Part of a small language model's weights.
Architecture: RMSNorm before each block, rotary positions, no biases in attention or MLP, tied embeddings.
Each number is 50 + 10 x the weight over its row's rms, rounded and kept within 0 to 99. Layers, rows and columns count from 0. The size before them is the row's rms in percent of the matrix's.

# layer 2 MLP down, 96x256, rms 0.164, rows 0-54, columns 128-255
100:34 30 56 56 51 70 43 52 40 49 48 42 48 53 52 50 59 58 62 60 66 45 68 53 49 53 40 57 33 52 24 45 70 45 36 60 39 46 54 48 64 51 32 57 37 52 44 50 35 51 58 47 54 41 47 36 57 51 72 40 43 45 25 50 44 63 48 52 49 33 51 60 49 56 51 57 60 52 48 49 35 47 62 36 42 49 46 50 60 50 50 43 59 49 44 48 52 34 63 38 33 56 48 43 59 47 45 70 49 48 52 32 53 42 53 49 48 67 49 54 41 52 52 46 41 79 54 53
102:52 40 50 52 54 65 46 60 72 46 45 53 63 60 52 45 44 38 41 64 50 43 54 53 47 51 47 46 41 38 60 71 49 44 41 48 48 47 43 36 53 62 78 50 44 37 30 65 49 47 60 65 44 40 43 44 64 48 62 48 38 44 64 43 41 60 39 50 44 50 63 48 56 53 49 50 51 67 36 40 51 41 53 49 57 33 16 32 47 49 46 40 49 44 40 69 45 42 59 40 70 39 55 57 77 55 63 44 82 52 36 48 40 54 58 63 47 49 50 52 47 41 46 50 47 60 53 39
103:51 42 53 33 57 51 69 52 57 64 55 39 44 39 33 40 59 43 55 55 56 66 35 53 51 37 64 63 60 49 59 56 37 27 51 40 52 60 63 49 49 42 38 33 26 57 56 53 65 57 59 39 52 61 61 37 46 56 61 37 52 53 63 53 36 46 46 38 52 60 40 37 44 57 45 37 49 60 45 50 36 59 61 56 38 46 39 54 29 46 49 57 54 44 47 59 34 50 32 44 60 43 51 43 43 66 51 67 55 38 66 42 42 53 42 57 53 40 55 64 68 38 70 64 54 58 56 51
096:44 46 39 50 56 88 41 49 33 29 73 52 43 39 47 41 62 52 53 62 44 53 40 52 55 60 53 71 41 54 36 24 61 50 65 56 36 61 59 75 45 55 36 39 52 40 74 53 49 60 56 47 52 29 56 34 48 57 48 44 53 52 51 53 43 45 56 59 73 50 41 48 62 49 68 58 63 51 44 74 69 56 62 42 45 46 55 42 60 63 51 35 46 58 50 35 53 26 47 41 46 65 44 53 52 59 44 42 41 55 59 44 52 55 40 59 52 58 52 47 43 41 66 48 48 64 39 47
104:57 51 70 41 49 59 34 44 54 60 58 41 61 42 50 37 57 34 63 38 46 49 59 67 32 45 36 51 42 65 68 69 44 47 45 66 63 51 63 55 57 46 42 48 45 38 45 38 50 49 45 43 57 66 67 57 36 44 60 73 53 58 45 47 38 60 67 44 52 48 36 38 69 53 53 56 57 44 58 64 32 49 46 59 46 51 55 63 48 55 60 44 59 58 29 40 57 61 50 42 61 54 43 56 47 55 65 58 49 44 60 51 61 66 23 61 43 55 49 50 46 56 31 34 58 38 48 50
139:23 37 59 45 47 44 56 36 50 50 44 44 69 61 34 44 43 57 55 58 53 41 57 40 56 49 39 65 60 47 44 50 42 59 44 45 61 44 58 57 41 50 44 51 45 51 37 39 45 46 49 53 75 43 35 68 49 53 65 68 64 65 38 41 41 44 42 64 49 55 65 53 50 62 48 32 54 40 41 57 57 46 53 43 55 47 50 71 56 34 37 49 52 68 61 50 62 44 35 38 49 38 44 63 66 53 31 46 47 36 43 46 45 46 49 30 41 43 41 59 45 43 50 25 50 51 42 41
105:47 44 42 50 37 48 56 56 47 32 64 58 41 37 39 49 32 48 52 72 37 49 54 53 60 51 41 44 58 68 56 54 42 45 43 47 42 46 47 34 36 45 54 57 35 49 38 25 47 53 30 45 50 57 59 56 46 67 57 46 53 45 63 46 61 49 57 55 36 61 40 52 65 45 42 46 46 57 33 49 59 46 57 40 39 58 55 52 29 43 53 51 51 60 43 35 58 52 48 65 56 40 49 52 41 27 55 49 38 47 53 45 44 68 51 46 34 44 50 47 29 73 66 70 45 50 29 57
103:71 48 21 43 67 39 51 50 44 53 40 51 41 59 44 58 58 45 54 61 57 41 42 59 46 68 37 64 44 58 49 34 31 52 50 60 50 46 51 62 45 54 40 40 37 40 60 56 41 47 57 47 51 58 51 55 53 63 34 23 48 56 36 52 61 48 58 56 61 31 54 53 51 37 50 67 73 48 50 42 39 47 36 48 42 56 52 41 66 57 43 42 61 51 45 44 46 61 60 39 56 66 49 44 53 41 57 51 54 61 36 75 41 45 49 45 54 42 47 41 49 46 57 46 65 60 75 53
095:37 56 48 44 39 47 56 56 52 48 56 38 53 43 58 30 46 48 50 48 42 50 38 70 30 65 48 61 41 43 52 48 58 33 63 53 40 60 48 45 44 64 49 45 35 57 54 35 34 29 49 60 32 49 53 59 51 58 56 57 50 67 45 46 54 39 41 43 45 35 58 33 68 47 53 53 48 47 52 37 44 46 65 60 53 54 52 40 48 62 57 61 43 42 50 49 45 54 51 48 46 35 58 55 68 56 35 57 43 51 68 34 65 44 49 66 53 64 38 43 42 54 53 62 61 63 46 56
102:43 45 72 55 59 46 56 36 45 51 51 64 53 37 50 53 46 60 52 59 49 08 66 60 49 37 46 51 66 47 36 53 61 53 50 40 53 35 48 56 64 48 40 53 40 46 47 50 38 58 47 49 42 65 48 43 58 53 56 62 67 56 51 56 69 47 59 48 49 49 46 53 55 59 58 45 51 67 47 59 38 53 69 48 37 60 48 66 71 56 58 58 63 35 44 58 56 35 69 64 49 63 67 44 56 41 73 43 60 46 64 46 43 64 39 63 46 45 46 65 49 46 43 49 47 53 52 53
101:51 59 32 53 54 54 59 43 41 64 46 46 45 56 84 38 64 41 57 58 50 52 38 57 64 49 52 48 26 48 54 64 69 64 34 69 43 54 60 31 52 49 49 44 38 58 52 57 60 38 54 44 59 47 56 42 49 43 51 49 38 66 52 35 48 54 63 33 48 65 58 50 48 53 52 41 57 48 40 54 49 41 32 46 35 39 61 49 42 45 59 74 57 49 46 37 54 40 56 57 47 50 65 61 45 39 68 35 39 31 52 54 42 36 51 48 63 51 55 44 44 62 45 68 45 45 39 51
095:41 53 54 68 28 63 46 50 43 44 69 57 48 48 58 37 61 45 58 45 57 73 58 51 62 50 53 50 43 42 54 55 53 42 43 31 61 47 46 42 49 43 60 46 40 42 49 33 59 52 50 64 45 51 47 55 47 47 48 51 45 33 34 38 67 48 35 53 45 36 59 56 66 57 51 49 46 71 50 46 66 65 38 43 46 43 41 43 46 45 49 56 45 48 45 30 52 52 57 49 37 63 75 36 44 48 64 57 55 49 57 60 45 55 43 55 54 50 49 63 53 54 41 58 50 52 69 58
098:30 61 40 48 57 59 49 56 39 44 44 60 62 50 41 34 52 41 32 51 44 32 40 43 47 43 47 51 46 53 50 34 49 53 47 48 39 54 44 44 74 50 41 42 57 57 56 59 61 57 55 59 50 53 42 49 47 48 54 52 52 79 32 53 31 60 37 49 46 47 38 49 61 51 58 55 41 39 35 59 58 53 53 58 63 45 41 52 65 36 44 53 53 56 37 39 32 46 45 51 51 69 46 53 38 45 52 41 53 55 50 66 50 50 46 51 54 57 61 61 38 49 47 45 56 47 64 67
089:49 41 63 60 44 51 50 48 38 29 44 50 60 62 42 60 44 62 63 56 43 42 58 54 44 49 81 52 36 42 60 51 64 40 63 35 46 52 21 34 49 36 52 46 36 41 34 50 51 53 55 41 61 60 57 52 50 51 49 41 55 37 38 37 62 39 61 56 60 47 54 54 41 45 34 63 57 54 48 46 40 28 47 32 68 42 42 48 38 45 49 69 36 66 49 36 38 60 52 49 67 59 42 48 30 70 42 62 53 57 41 42 34 48 39 39 59 46 50 48 47 50 51 55 34 77 51 39
104:47 66 58 52 43 35 48 38 40 38 36 42 48 49 62 42 43 35 55 35 39 53 53 42 44 50 65 60 52 60 52 53 48 43 61 34 56 63 48 50 38 56 62 51 40 56 58 30 52 30 68 54 43 46 52 50 63 23 39 41 29 55 56 53 62 40 82 51 36 42 55 53 47 46 31 51 45 37 42 68 57 37 49 74 35 56 55 44 36 44 57 55 52 57 55 43 56 57 54 57 48 62 59 60 55 56 53 49 74 47 54 37 41 63 40 59 65 52 49 50 58 38 54 57 39 52 54 40
094:50 61 62 73 55 49 54 51 40 64 35 56 64 42 50 49 34 40 66 50 67 66 44 57 32 56 48 49 56 36 46 54 50 55 52 53 54 45 26 47 40 46 22 59 32 55 56 45 40 29 44 69 45 51 47 54 48 53 58 46 44 67 63 66 19 44 47 56 41 36 61 48 53 50 44 50 64 55 39 47 49 43 60 40 52 73 48 47 69 41 30 67 38 53 44 59 38 58 45 57 57 34 68 35 51 40 56 42 42 32 48 54 41 61 47 45 51 44 63 53 52 67 33 54 56 41 30 47
097:47 68 59 55 60 48 56 50 46 40 59 49 36 35 60 41 58 48 51 57 62 58 62 41 49 49 56 54 35 61 57 54 36 53 55 35 49 59 59 45 46 42 49 47 38 40 31 54 43 51 38 30 38 36 59 37 55 65 53 56 48 70 63 49 55 34 48 52 70 56 40 51 50 41 73 36 46 65 66 53 69 52 55 48 29 53 55 56 60 53 69 59 39 70 54 49 44 62 48 61 67 56 47 53 64 51 45 57 49 54 51 65 37 49 56 55 38 45 61 53 54 45 48 43 60 36 60 51
100:43 58 29 47 56 53 36 50 45 70 58 55 57 35 50 51 46 39 32 65 38 52 46 53 39 58 38 58 29 55 58 56 41 51 55 41 53 43 63 40 45 51 31 47 55 60 32 66 46 32 47 61 50 60 59 38 65 40 41 41 56 49 45 75 44 47 43 65 40 24 59 54 53 43 51 57 54 53 43 55 56 60 63 60 35 60 63 56 43 46 41 67 51 47 63 50 44 62 43 55 38 55 76 51 31 60 38 50 36 46 48 72 48 47 42 48 37 49 75 57 63 58 49 54 44 75 54 70
092:47 67 22 50 42 40 37 63 60 60 62 37 32 41 64 49 55 62 43 52 46 49 60 52 52 67 41 48 48 52 49 44 52 45 34 58 52 59 59 39 58 33 20 52 41 77 52 41 35 40 46 53 44 46 46 54 44 54 44 51 56 61 49 47 48 63 59 43 53 46 24 52 52 47 62 45 42 37 52 38 36 53 44 49 50 44 44 65 52 29 51 42 63 44 41 55 49 62 43 42 68 57 42 48 48 39 47 52 40 28 49 47 45 45 46 41 40 37 47 73 46 38 72 49 47 35 74 51
098:53 52 39 41 44 41 66 71 60 62 43 33 28 43 42 56 49 39 63 40 40 46 52 67 56 51 60 35 50 42 46 44 44 50 52 60 32 59 56 57 57 58 38 43 57 45 38 48 47 43 44 44 55 59 55 48 18 44 63 45 47 63 59 51 51 52 51 40 57 59 38 39 49 42 46 54 28 56 54 60 54 54 51 56 44 41 53 52 44 48 61 63 42 32 48 53 59 72 50 68 35 42 38 44 26 47 64 55 66 52 54 43 46 45 38 65 44 51 49 47 56 63 57 51 65 40 43 74
099:44 56 55 55 59 53 53 41 44 63 58 57 54 51 38 49 44 48 58 67 67 62 68 52 53 61 51 21 45 49 32 53 60 61 51 38 44 45 62 38 69 60 62 46 54 56 50 50 58 50 74 51 53 52 31 46 39 48 57 53 38 56 55 40 50 54 57 45 50 54 53 53 44 53 52 53 55 43 40 48 47 40 59 57 62 48 45 65 56 57 51 54 60 57 63 61 64 52 31 48 55 48 37 56 51 61 41 52 47 34 38 61 31 50 55 44 52 53 42 47 40 46 58 54 64 28 55 37
096:50 54 38 48 57 70 38 31 35 51 50 55 51 45 56 56 37 72 44 43 55 40 44 50 39 33 31 57 58 47 49 60 57 33 38 74 39 39 39 38 42 76 34 61 58 39 47 38 65 51 52 35 67 43 53 58 50 56 34 49 59 40 42 52 45 61 44 53 63 49 49 50 49 40 49 53 65 44 73 66 62 53 38 43 41 46 45 47 69 44 40 52 36 44 48 66 58 68 41 42 48 62 65 43 59 45 53 47 40 41 55 51 49 37 67 43 48 57 40 63 38 38 51 44 41 60 73 35
105:48 48 51 47 36 30 56 57 59 54 47 26 48 45 35 67 54 45 45 54 58 46 49 63 53 43 63 51 47 31 42 44 41 49 62 55 51 43 74 38 51 56 61 45 65 62 52 61 25 48 31 57 48 38 61 51 47 56 52 46 51 63 50 60 39 52 52 42 53 41 40 64 48 25 60 45 39 48 47 54 53 64 32 48 45 57 63 44 36 52 51 56 66 54 55 40 62 49 62 35 39 60 52 54 60 36 56 44 69 45 60 42 43 53 38 59 63 51 61 39 32 49 56 59 65 50 35 45
103:44 48 65 46 51 50 44 46 44 69 45 78 47 48 57 35 70 50 60 36 46 56 47 52 68 69 43 51 50 37 39 39 60 45 46 42 48 53 36 44 43 50 55 42 70 57 65 35 49 50 60 40 50 57 41 30 51 65 43 51 48 43 44 42 36 42 55 49 57 45 44 57 48 46 56 52 59 64 31 52 51 57 53 64 45 39 55 48 49 49 67 36 52 39 50 50 34 50 48 44 47 55 63 48 59 60 39 63 48 31 56 45 34 32 47 59 42 47 51 32 56 53 58 38 37 31 53 70
109:51 43 59 56 48 53 62 49 39 57 45 43 52 48 45 35 41 65 50 61 50 69 64 58 50 71 31 39 42 24 53 40 55 55 52 40 44 50 59 55 39 43 62 65 49 48 48 61 40 46 41 48 53 46 26 48 50 55 49 43 59 49 35 44 39 42 59 48 47 57 62 49 50 65 59 41 50 57 44 53 61 40 52 56 32 62 45 51 56 59 50 48 47 63 46 56 63 62 61 47 35 45 49 37 67 41 58 54 55 38 40 52 46 43 53 45 56 43 50 63 68 61 61 56 51 48 53 44
111:64 53 50 46 50 50 34 61 56 54 66 39 55 68 46 47 54 39 49 35 49 44 46 58 35 50 26 51 52 55 52 47 47 46 34 43 49 55 54 57 61 49 56 44 49 52 41 36 42 51 43 32 37 57 46 48 54 52 63 29 50 52 53 68 44 51 58 60 41 59 39 51 55 44 49 39 67 35 45 66 51 43 44 69 47 41 53 51 66 46 60 50 49 40 59 54 36 60 55 47 63 64 58 31 47 52 51 59 59 45 42 67 44 78 28 61 38 60 57 48 38 60 52 49 32 48 65 55
104:41 46 62 40 55 39 51 53 43 30 51 63 56 67 47 51 52 24 42 57 47 48 43 61 50 57 62 47 41 53 61 53 48 49 51 53 66 47 68 68 41 45 47 56 37 43 51 46 54 42 38 68 57 39 56 53 38 46 46 64 61 54 52 55 59 42 31 55 74 46 54 47 61 53 55 44 37 49 64 62 33 40 29 51 50 55 45 66 46 43 45 56 52 34 50 41 42 49 56 35 56 47 50 70 56 56 54 51 54 56 61 56 53 50 40 53 32 50 64 58 63 54 29 42 55 43 23 57
098:34 54 29 42 55 43 56 55 28 44 61 47 30 53 50 52 66 35 50 33 49 55 52 41 43 53 48 49 48 56 48 62 59 44 49 64 41 44 46 59 51 39 40 55 63 44 40 48 56 49 51 55 65 69 54 54 53 28 34 29 41 46 66 35 49 38 53 44 50 28 48 48 44 56 24 52 39 46 16 42 65 50 53 56 47 46 44 52 53 36 63 47 35 52 69 62 32 64 54 39 60 49 69 43 43 33 51 50 49 41 52 51 33 47 67 56 54 41 50 60 46 65 41 53 44 47 65 51
102:27 36 42 58 61 64 60 45 34 64 53 53 39 60 28 36 36 50 53 63 61 41 45 51 64 47 65 46 51 31 47 32 56 50 69 65 59 42 45 59 54 65 49 47 55 62 41 59 42 30 62 40 52 51 34 66 36 45 52 51 65 47 46 55 35 59 47 40 40 37 38 60 51 56 51 42 53 44 62 56 44 37 42 60 63 65 24 47 62 37 61 41 58 48 54 58 48 31 50 43 27 71 51 42 54 33 59 22 55 39 30 57 51 47 50 44 49 62 53 41 58 34 54 35 61 60 55 53
099:45 64 54 41 38 32 57 49 62 52 58 41 61 46 46 39 52 39 43 37 42 49 43 56 50 47 46 54 51 41 60 48 51 58 23 52 30 56 58 57 31 56 46 35 39 49 46 35 48 46 51 63 53 67 50 34 51 64 49 58 57 51 55 70 51 49 62 50 41 52 53 50 45 51 65 50 44 58 55 48 48 45 51 76 44 46 74 48 46 51 47 49 55 50 54 68 58 26 61 46 38 52 50 27 61 57 37 66 53 48 69 55 55 62 43 49 42 52 59 58 59 34 46 50 46 65 54 67
097:38 56 41 66 63 49 43 38 61 48 49 30 43 37 49 39 48 43 45 54 58 40 55 31 50 49 57 34 42 54 54 46 64 45 37 65 52 70 36 68 42 50 52 44 41 47 55 53 34 47 45 43 37 59 64 61 47 36 44 55 48 44 68 48 60 52 43 61 51 34 50 54 55 53 55 57 46 30 35 37 50 57 62 58 68 61 45 44 46 48 60 50 66 41 37 25 57 60 20 70 48 49 59 62 38 36 66 32 57 59 70 46 59 54 49 54 55 34 50 65 54 47 44 52 50 61 42 55
100:53 66 51 66 34 68 39 47 52 65 35 58 48 52 51 21 41 62 64 46 59 55 53 38 51 43 45 36 55 32 57 56 63 53 53 47 46 59 62 39 79 45 60 35 60 68 52 57 51 53 58 52 42 37 57 34 42 48 47 48 38 55 35 47 48 68 61 60 51 49 49 26 50 40 60 62 53 64 72 50 46 50 48 31 48 60 53 48 53 49 62 56 59 42 56 49 73 57 62 60 55 37 59 63 48 22 50 35 43 54 55 41 53 44 41 47 57 48 53 46 56 33 44 45 48 52 28 58
110:60 47 64 53 60 47 43 45 45 57 24 54 78 51 54 33 40 51 76 47 47 55 52 43 45 48 60 50 53 46 54 32 56 59 48 35 44 46 55 41 51 56 52 35 39 42 68 41 50 50 57 47 48 40 53 45 63 52 48 55 47 53 40 51 48 48 38 52 55 53 50 57 46 44 51 36 54 63 59 33 59 46 58 26 59 53 37 63 70 57 38 39 57 48 60 44 37 37 39 37 54 61 54 29 44 44 27 49 44 58 40 52 47 71 59 45 58 59 43 40 60 33 57 47 45 59 69 45
097:32 56 57 55 44 60 49 55 61 53 55 45 31 34 38 60 55 55 49 32 48 66 43 34 51 61 42 61 43 37 58 43 47 54 68 54 43 64 38 63 38 41 51 46 35 52 65 54 34 33 55 51 57 62 50 68 57 48 48 32 47 55 46 44 68 51 57 52 50 48 41 38 68 45 48 47 33 30 49 65 55 44 47 67 45 40 51 54 45 48 53 52 36 55 37 48 43 46 54 73 38 58 42 32 56 55 51 40 37 48 55 40 72 60 47 50 49 59 41 45 58 58 43 52 52 65 58 51
096:69 45 50 71 44 61 35 54 53 57 32 59 47 38 38 58 63 49 45 50 44 31 38 51 45 56 54 49 59 49 49 72 46 46 65 25 67 51 73 46 50 56 44 54 57 41 55 52 51 81 47 65 50 49 56 48 61 62 52 39 46 36 57 37 49 58 54 50 42 52 56 50 64 51 38 37 43 53 59 62 39 58 37 47 27 53 50 42 61 57 46 60 66 54 41 46 45 44 66 29 41 52 45 76 46 61 37 46 55 56 57 40 60 56 49 60 56 48 48 53 40 56 39 58 46 40 49 41
099:54 25 41 53 51 31 44 76 38 50 53 37 44 62 49 48 56 49 57 41 43 35 58 51 38 58 50 56 54 30 35 51 58 37 56 48 58 53 54 72 56 51 63 41 53 62 71 52 42 66 64 48 48 57 55 53 72 59 30 57 50 44 40 38 58 55 59 45 59 59 44 42 51 37 53 48 67 48 57 36 53 44 66 29 45 39 42 45 42 68 49 43 44 41 51 39 52 60 36 55 31 43 50 43 45 49 45 52 44 70 44 40 36 61 48 56 59 45 47 53 57 60 70 62 46 48 63 54
113:34 48 68 63 44 44 49 50 58 63 64 69 57 47 59 47 49 51 44 48 51 41 48 54 55 52 58 46 39 76 47 63 39 48 51 42 61 52 50 35 59 55 24 41 55 61 34 24 63 50 55 33 56 59 51 46 45 40 73 50 60 52 65 46 45 42 66 49 52 31 57 67 57 57 46 30 60 56 64 35 45 36 54 56 55 54 44 53 49 57 62 72 44 46 29 60 41 52 57 52 65 64 45 40 54 53 45 48 42 58 54 56 54 50 47 39 48 35 53 59 53 62 33 48 50 59 42 58
103:49 47 67 48 36 28 53 54 42 50 22 51 51 64 46 50 34 50 54 45 60 45 45 52 49 41 47 50 40 61 60 68 47 46 32 58 35 53 73 47 50 34 49 41 32 57 40 43 48 42 40 59 42 59 51 58 63 53 47 43 47 49 34 47 61 65 41 46 56 65 34 52 50 50 44 52 55 56 48 56 57 48 24 45 27 64 40 37 47 70 46 52 51 42 59 54 57 52 39 33 41 27 59 42 56 67 36 52 49 53 60 57 44 61 33 48 54 43 43 34 46 53 51 45 63 53 55 56
098:45 37 49 66 59 57 64 50 64 34 63 42 25 60 63 51 45 50 45 53 41 51 53 39 45 49 41 30 50 36 50 51 43 57 52 36 46 51 64 35 42 50 47 40 41 41 32 28 58 53 34 50 45 46 44 39 44 59 57 30 59 74 37 39 51 52 41 47 51 47 47 57 56 40 57 42 81 64 66 58 33 31 54 54 35 56 50 54 69 66 74 47 42 53 52 65 66 53 21 48 78 52 54 56 59 27 60 49 55 53 49 38 48 57 47 50 42 54 36 31 63 60 48 52 53 54 51 33
099:44 50 41 53 46 57 40 60 48 53 42 67 68 61 50 57 46 67 40 61 73 73 54 44 47 41 47 64 55 66 48 60 38 50 51 45 58 37 57 50 57 54 33 55 57 53 44 56 45 54 60 37 52 57 61 67 45 43 61 57 59 46 57 57 48 38 67 49 75 76 64 58 66 43 40 66 54 57 40 69 64 49 49 53 50 51 50 64 45 42 41 49 55 56 41 41 59 52 54 72 46 49 41 48 50 44 58 42 40 52 42 45 57 50 38 64 45 60 43 52 35 63 35 54 60 45 45 43
114:48 45 69 52 38 42 47 48 44 54 63 66 57 38 12 40 46 52 55 57 31 42 55 51 55 44 55 51 61 36 53 45 53 57 46 57 49 44 58 49 32 55 37 65 43 47 26 48 55 50 33 64 62 34 53 44 61 47 34 64 42 68 34 38 33 34 48 43 48 40 49 53 51 79 43 52 52 42 65 52 46 37 53 64 45 60 40 58 45 47 48 46 36 54 44 43 55 55 58 43 41 37 57 60 58 55 52 29 67 58 51 58 69 40 49 54 53 50 46 80 45 53 44 49 53 46 41 50
105:50 45 42 60 68 44 43 47 58 47 58 70 55 42 49 67 41 38 41 56 47 40 50 48 51 59 39 56 33 60 43 52 38 32 40 53 30 35 35 57 34 64 38 61 58 37 53 54 66 56 50 40 53 39 49 56 59 49 46 55 59 54 55 51 32 36 49 55 50 41 49 42 32 49 70 50 38 52 20 54 45 34 46 53 61 48 46 52 57 43 53 47 58 49 54 43 47 46 75 39 39 50 47 65 53 50 64 42 40 45 67 74 50 46 65 44 47 41 54 56 43 50 36 46 75 58 35 41
103:55 47 28 47 59 47 35 58 53 41 47 59 53 48 56 65 41 62 42 64 55 64 52 47 56 36 61 55 26 60 65 57 45 53 80 58 68 63 35 46 47 26 52 54 38 38 56 49 60 35 55 58 48 55 67 57 48 43 53 47 61 53 67 60 56 35 52 36 45 54 53 51 48 49 40 64 61 55 51 53 44 41 39 55 43 35 51 39 42 41 54 49 42 34 47 56 52 66 51 51 71 63 46 59 48 48 36 50 57 44 61 57 59 41 65 45 52 45 58 49 50 60 48 58 45 61 52 53
101:56 48 56 53 60 57 47 41 39 46 54 59 56 60 34 48 62 51 36 52 43 72 60 21 62 69 56 53 52 57 56 65 39 32 59 44 60 33 44 74 44 44 39 51 54 55 41 58 52 60 45 47 50 47 39 61 46 32 42 48 42 56 50 66 65 43 50 37 56 39 52 37 52 40 41 41 54 39 59 58 48 44 38 59 52 47 38 56 47 49 70 47 23 53 71 75 39 55 60 58 49 51 24 54 32 68 60 59 40 72 49 32 69 51 54 57 48 46 58 52 34 71 36 57 59 47 49 42
094:56 29 43 62 43 59 42 54 50 53 52 47 44 44 46 54 51 36 42 55 49 49 51 65 61 46 43 35 36 58 59 61 48 45 50 47 45 55 45 52 40 39 36 55 70 44 54 50 47 54 53 54 52 70 36 57 46 35 47 66 52 41 44 51 60 48 67 61 53 38 54 65 61 45 51 60 44 68 52 51 58 54 52 50 49 50 52 49 75 44 34 52 65 43 53 44 53 54 37 59 72 54 47 42 37 52 54 46 58 54 50 46 63 34 76 43 38 34 54 55 55 39 36 53 51 53 70 48
095:52 57 57 46 67 52 37 42 60 55 48 56 51 31 51 52 47 33 59 47 48 40 51 45 59 52 45 41 67 36 51 70 52 72 49 47 56 56 58 26 56 67 51 51 43 39 64 36 54 58 46 45 42 43 37 44 47 56 41 62 47 63 57 57 53 45 41 73 42 36 69 47 51 61 50 57 55 57 28 57 48 46 55 50 49 38 35 61 56 61 54 50 49 34 38 55 44 69 59 42 59 43 51 57 47 71 56 53 54 66 41 57 44 57 45 34 61 45 31 41 34 48 57 60 40 62 64 43
085:41 41 59 53 49 60 56 47 49 41 43 55 55 59 48 45 52 50 49 55 46 74 65 54 67 33 43 44 33 66 39 42 50 48 43 38 49 56 63 57 37 56 57 57 49 63 63 35 50 47 47 45 66 46 49 52 45 63 59 34 44 34 38 52 67 49 63 48 44 48 55 53 58 43 56 49 68 67 52 76 52 62 59 54 52 58 66 38 59 57 56 68 40 36 51 55 45 46 46 70 64 54 55 60 26 57 38 48 46 59 40 32 50 54 57 48 45 62 51 49 36 39 50 50 58 52 48 55
099:51 46 37 43 41 45 41 53 39 34 56 31 45 52 53 50 42 61 65 44 56 64 53 41 60 41 39 42 40 52 55 71 54 56 55 42 39 63 55 50 63 52 45 54 26 39 64 42 67 39 71 48 56 51 65 37 45 66 50 37 46 59 48 59 38 58 66 44 55 47 39 45 44 40 39 61 49 55 57 54 51 45 36 60 56 42 37 74 35 35 62 41 38 61 34 44 45 54 53 63 29 53 51 39 59 51 56 49 31 57 36 38 50 44 38 39 56 48 45 64 50 50 59 44 21 52 52 50
095:37 52 49 53 50 47 59 59 46 43 65 53 65 64 40 48 53 49 43 58 54 63 53 60 66 46 50 43 52 51 72 66 52 41 57 51 46 48 56 63 42 48 45 44 64 45 52 46 80 79 46 47 50 37 65 60 59 44 59 63 36 57 73 35 42 44 70 44 45 43 57 59 58 51 60 41 41 45 52 68 62 47 55 57 58 61 59 39 57 49 54 54 57 56 35 42 45 48 49 64 60 48 43 63 75 53 49 44 43 54 49 63 53 58 50 36 45 58 45 55 53 53 38 47 42 41 45 39
102:52 46 39 60 42 55 50 41 50 67 60 40 57 43 32 52 53 65 50 45 48 59 47 61 42 41 53 45 68 51 47 49 59 60 44 55 52 52 63 53 55 58 52 46 50 35 69 61 46 56 67 33 32 50 67 38 64 46 46 47 49 54 43 42 49 47 51 60 61 67 38 54 39 46 59 59 80 46 55 49 57 43 74 51 46 60 56 44 64 51 58 45 52 55 41 72 56 55 42 65 51 60 53 54 50 51 46 53 54 44 50 60 51 53 57 50 68 56 51 50 58 30 57 50 45 50 48 43
097:52 39 56 55 51 42 59 57 34 32 48 54 62 42 47 51 45 35 75 46 47 67 53 30 58 39 62 45 57 49 48 61 56 36 48 37 65 41 48 45 40 60 55 49 56 54 52 61 39 38 42 57 57 51 35 59 44 63 44 37 48 40 27 53 41 55 65 53 61 42 43 48 69 52 38 46 50 69 52 60 51 31 48 57 34 40 56 43 48 36 54 45 56 65 49 61 62 68 52 59 24 58 50 57 49 52 56 33 44 45 55 40 40 29 42 36 45 56 53 60 43 55 51 58 59 42 39 55
097:46 58 40 48 40 48 60 58 29 40 57 36 53 62 51 65 44 67 45 29 48 50 63 55 54 55 63 63 38 45 58 47 50 38 68 58 43 51 62 36 38 67 45 49 37 55 35 58 35 31 54 42 40 41 41 47 49 49 52 59 42 61 70 58 69 40 45 27 57 59 56 58 39 48 42 49 31 38 56 39 37 53 42 61 56 24 50 39 47 56 53 50 39 57 56 54 63 36 45 37 54 45 56 60 52 64 41 39 52 57 61 44 45 47 49 59 44 48 35 56 55 48 48 51 43 45 54 50
108:41 41 47 50 49 53 52 43 43 51 62 56 50 28 47 52 41 54 48 53 49 65 49 45 62 44 53 61 53 58 54 48 35 48 51 52 39 53 38 45 53 62 60 48 56 62 42 61 43 41 56 34 40 47 43 58 51 31 48 44 50 35 48 55 58 75 48 53 31 60 45 65 54 66 50 40 29 62 46 59 59 55 58 44 57 49 39 45 43 45 31 38 49 48 41 45 73 44 53 43 35 64 45 52 46 56 45 39 42 41 31 39 56 43 64 30 52 45 43 42 59 52 63 59 50 58 56 51
096:38 43 49 51 63 38 40 52 42 38 45 51 57 58 51 54 46 60 36 48 50 71 55 44 66 67 40 50 39 59 71 43 48 53 47 53 69 59 39 51 44 39 66 53 57 50 55 60 47 50 48 68 58 59 58 45 51 72 62 58 45 52 61 52 62 53 46 48 51 43 40 47 68 39 48 51 47 62 48 79 59 56 58 59 48 33 41 53 38 58 46 48 56 48 58 38 61 53 54 70 55 44 48 58 45 66 47 42 51 71 59 48 61 67 57 50 55 54 53 48 49 69 47 45 49 55 46 40
100:57 52 52 52 60 58 52 60 38 47 42 44 55 55 60 51 46 47 48 52 36 59 60 46 36 67 62 61 53 56 40 45 60 49 56 53 52 46 50 58 48 54 51 44 57 58 32 45 56 42 57 22 48 64 52 45 46 33 46 62 51 51 46 56 57 68 45 50 49 54 54 49 59 26 42 59 37 36 39 47 46 54 40 39 49 52 56 61 43 45 46 54 37 64 50 56 46 41 39 45 58 46 48 84 54 62 44 54 51 56 53 43 38 43 33 52 49 41 63 47 69 52 56 42 58 37 50 48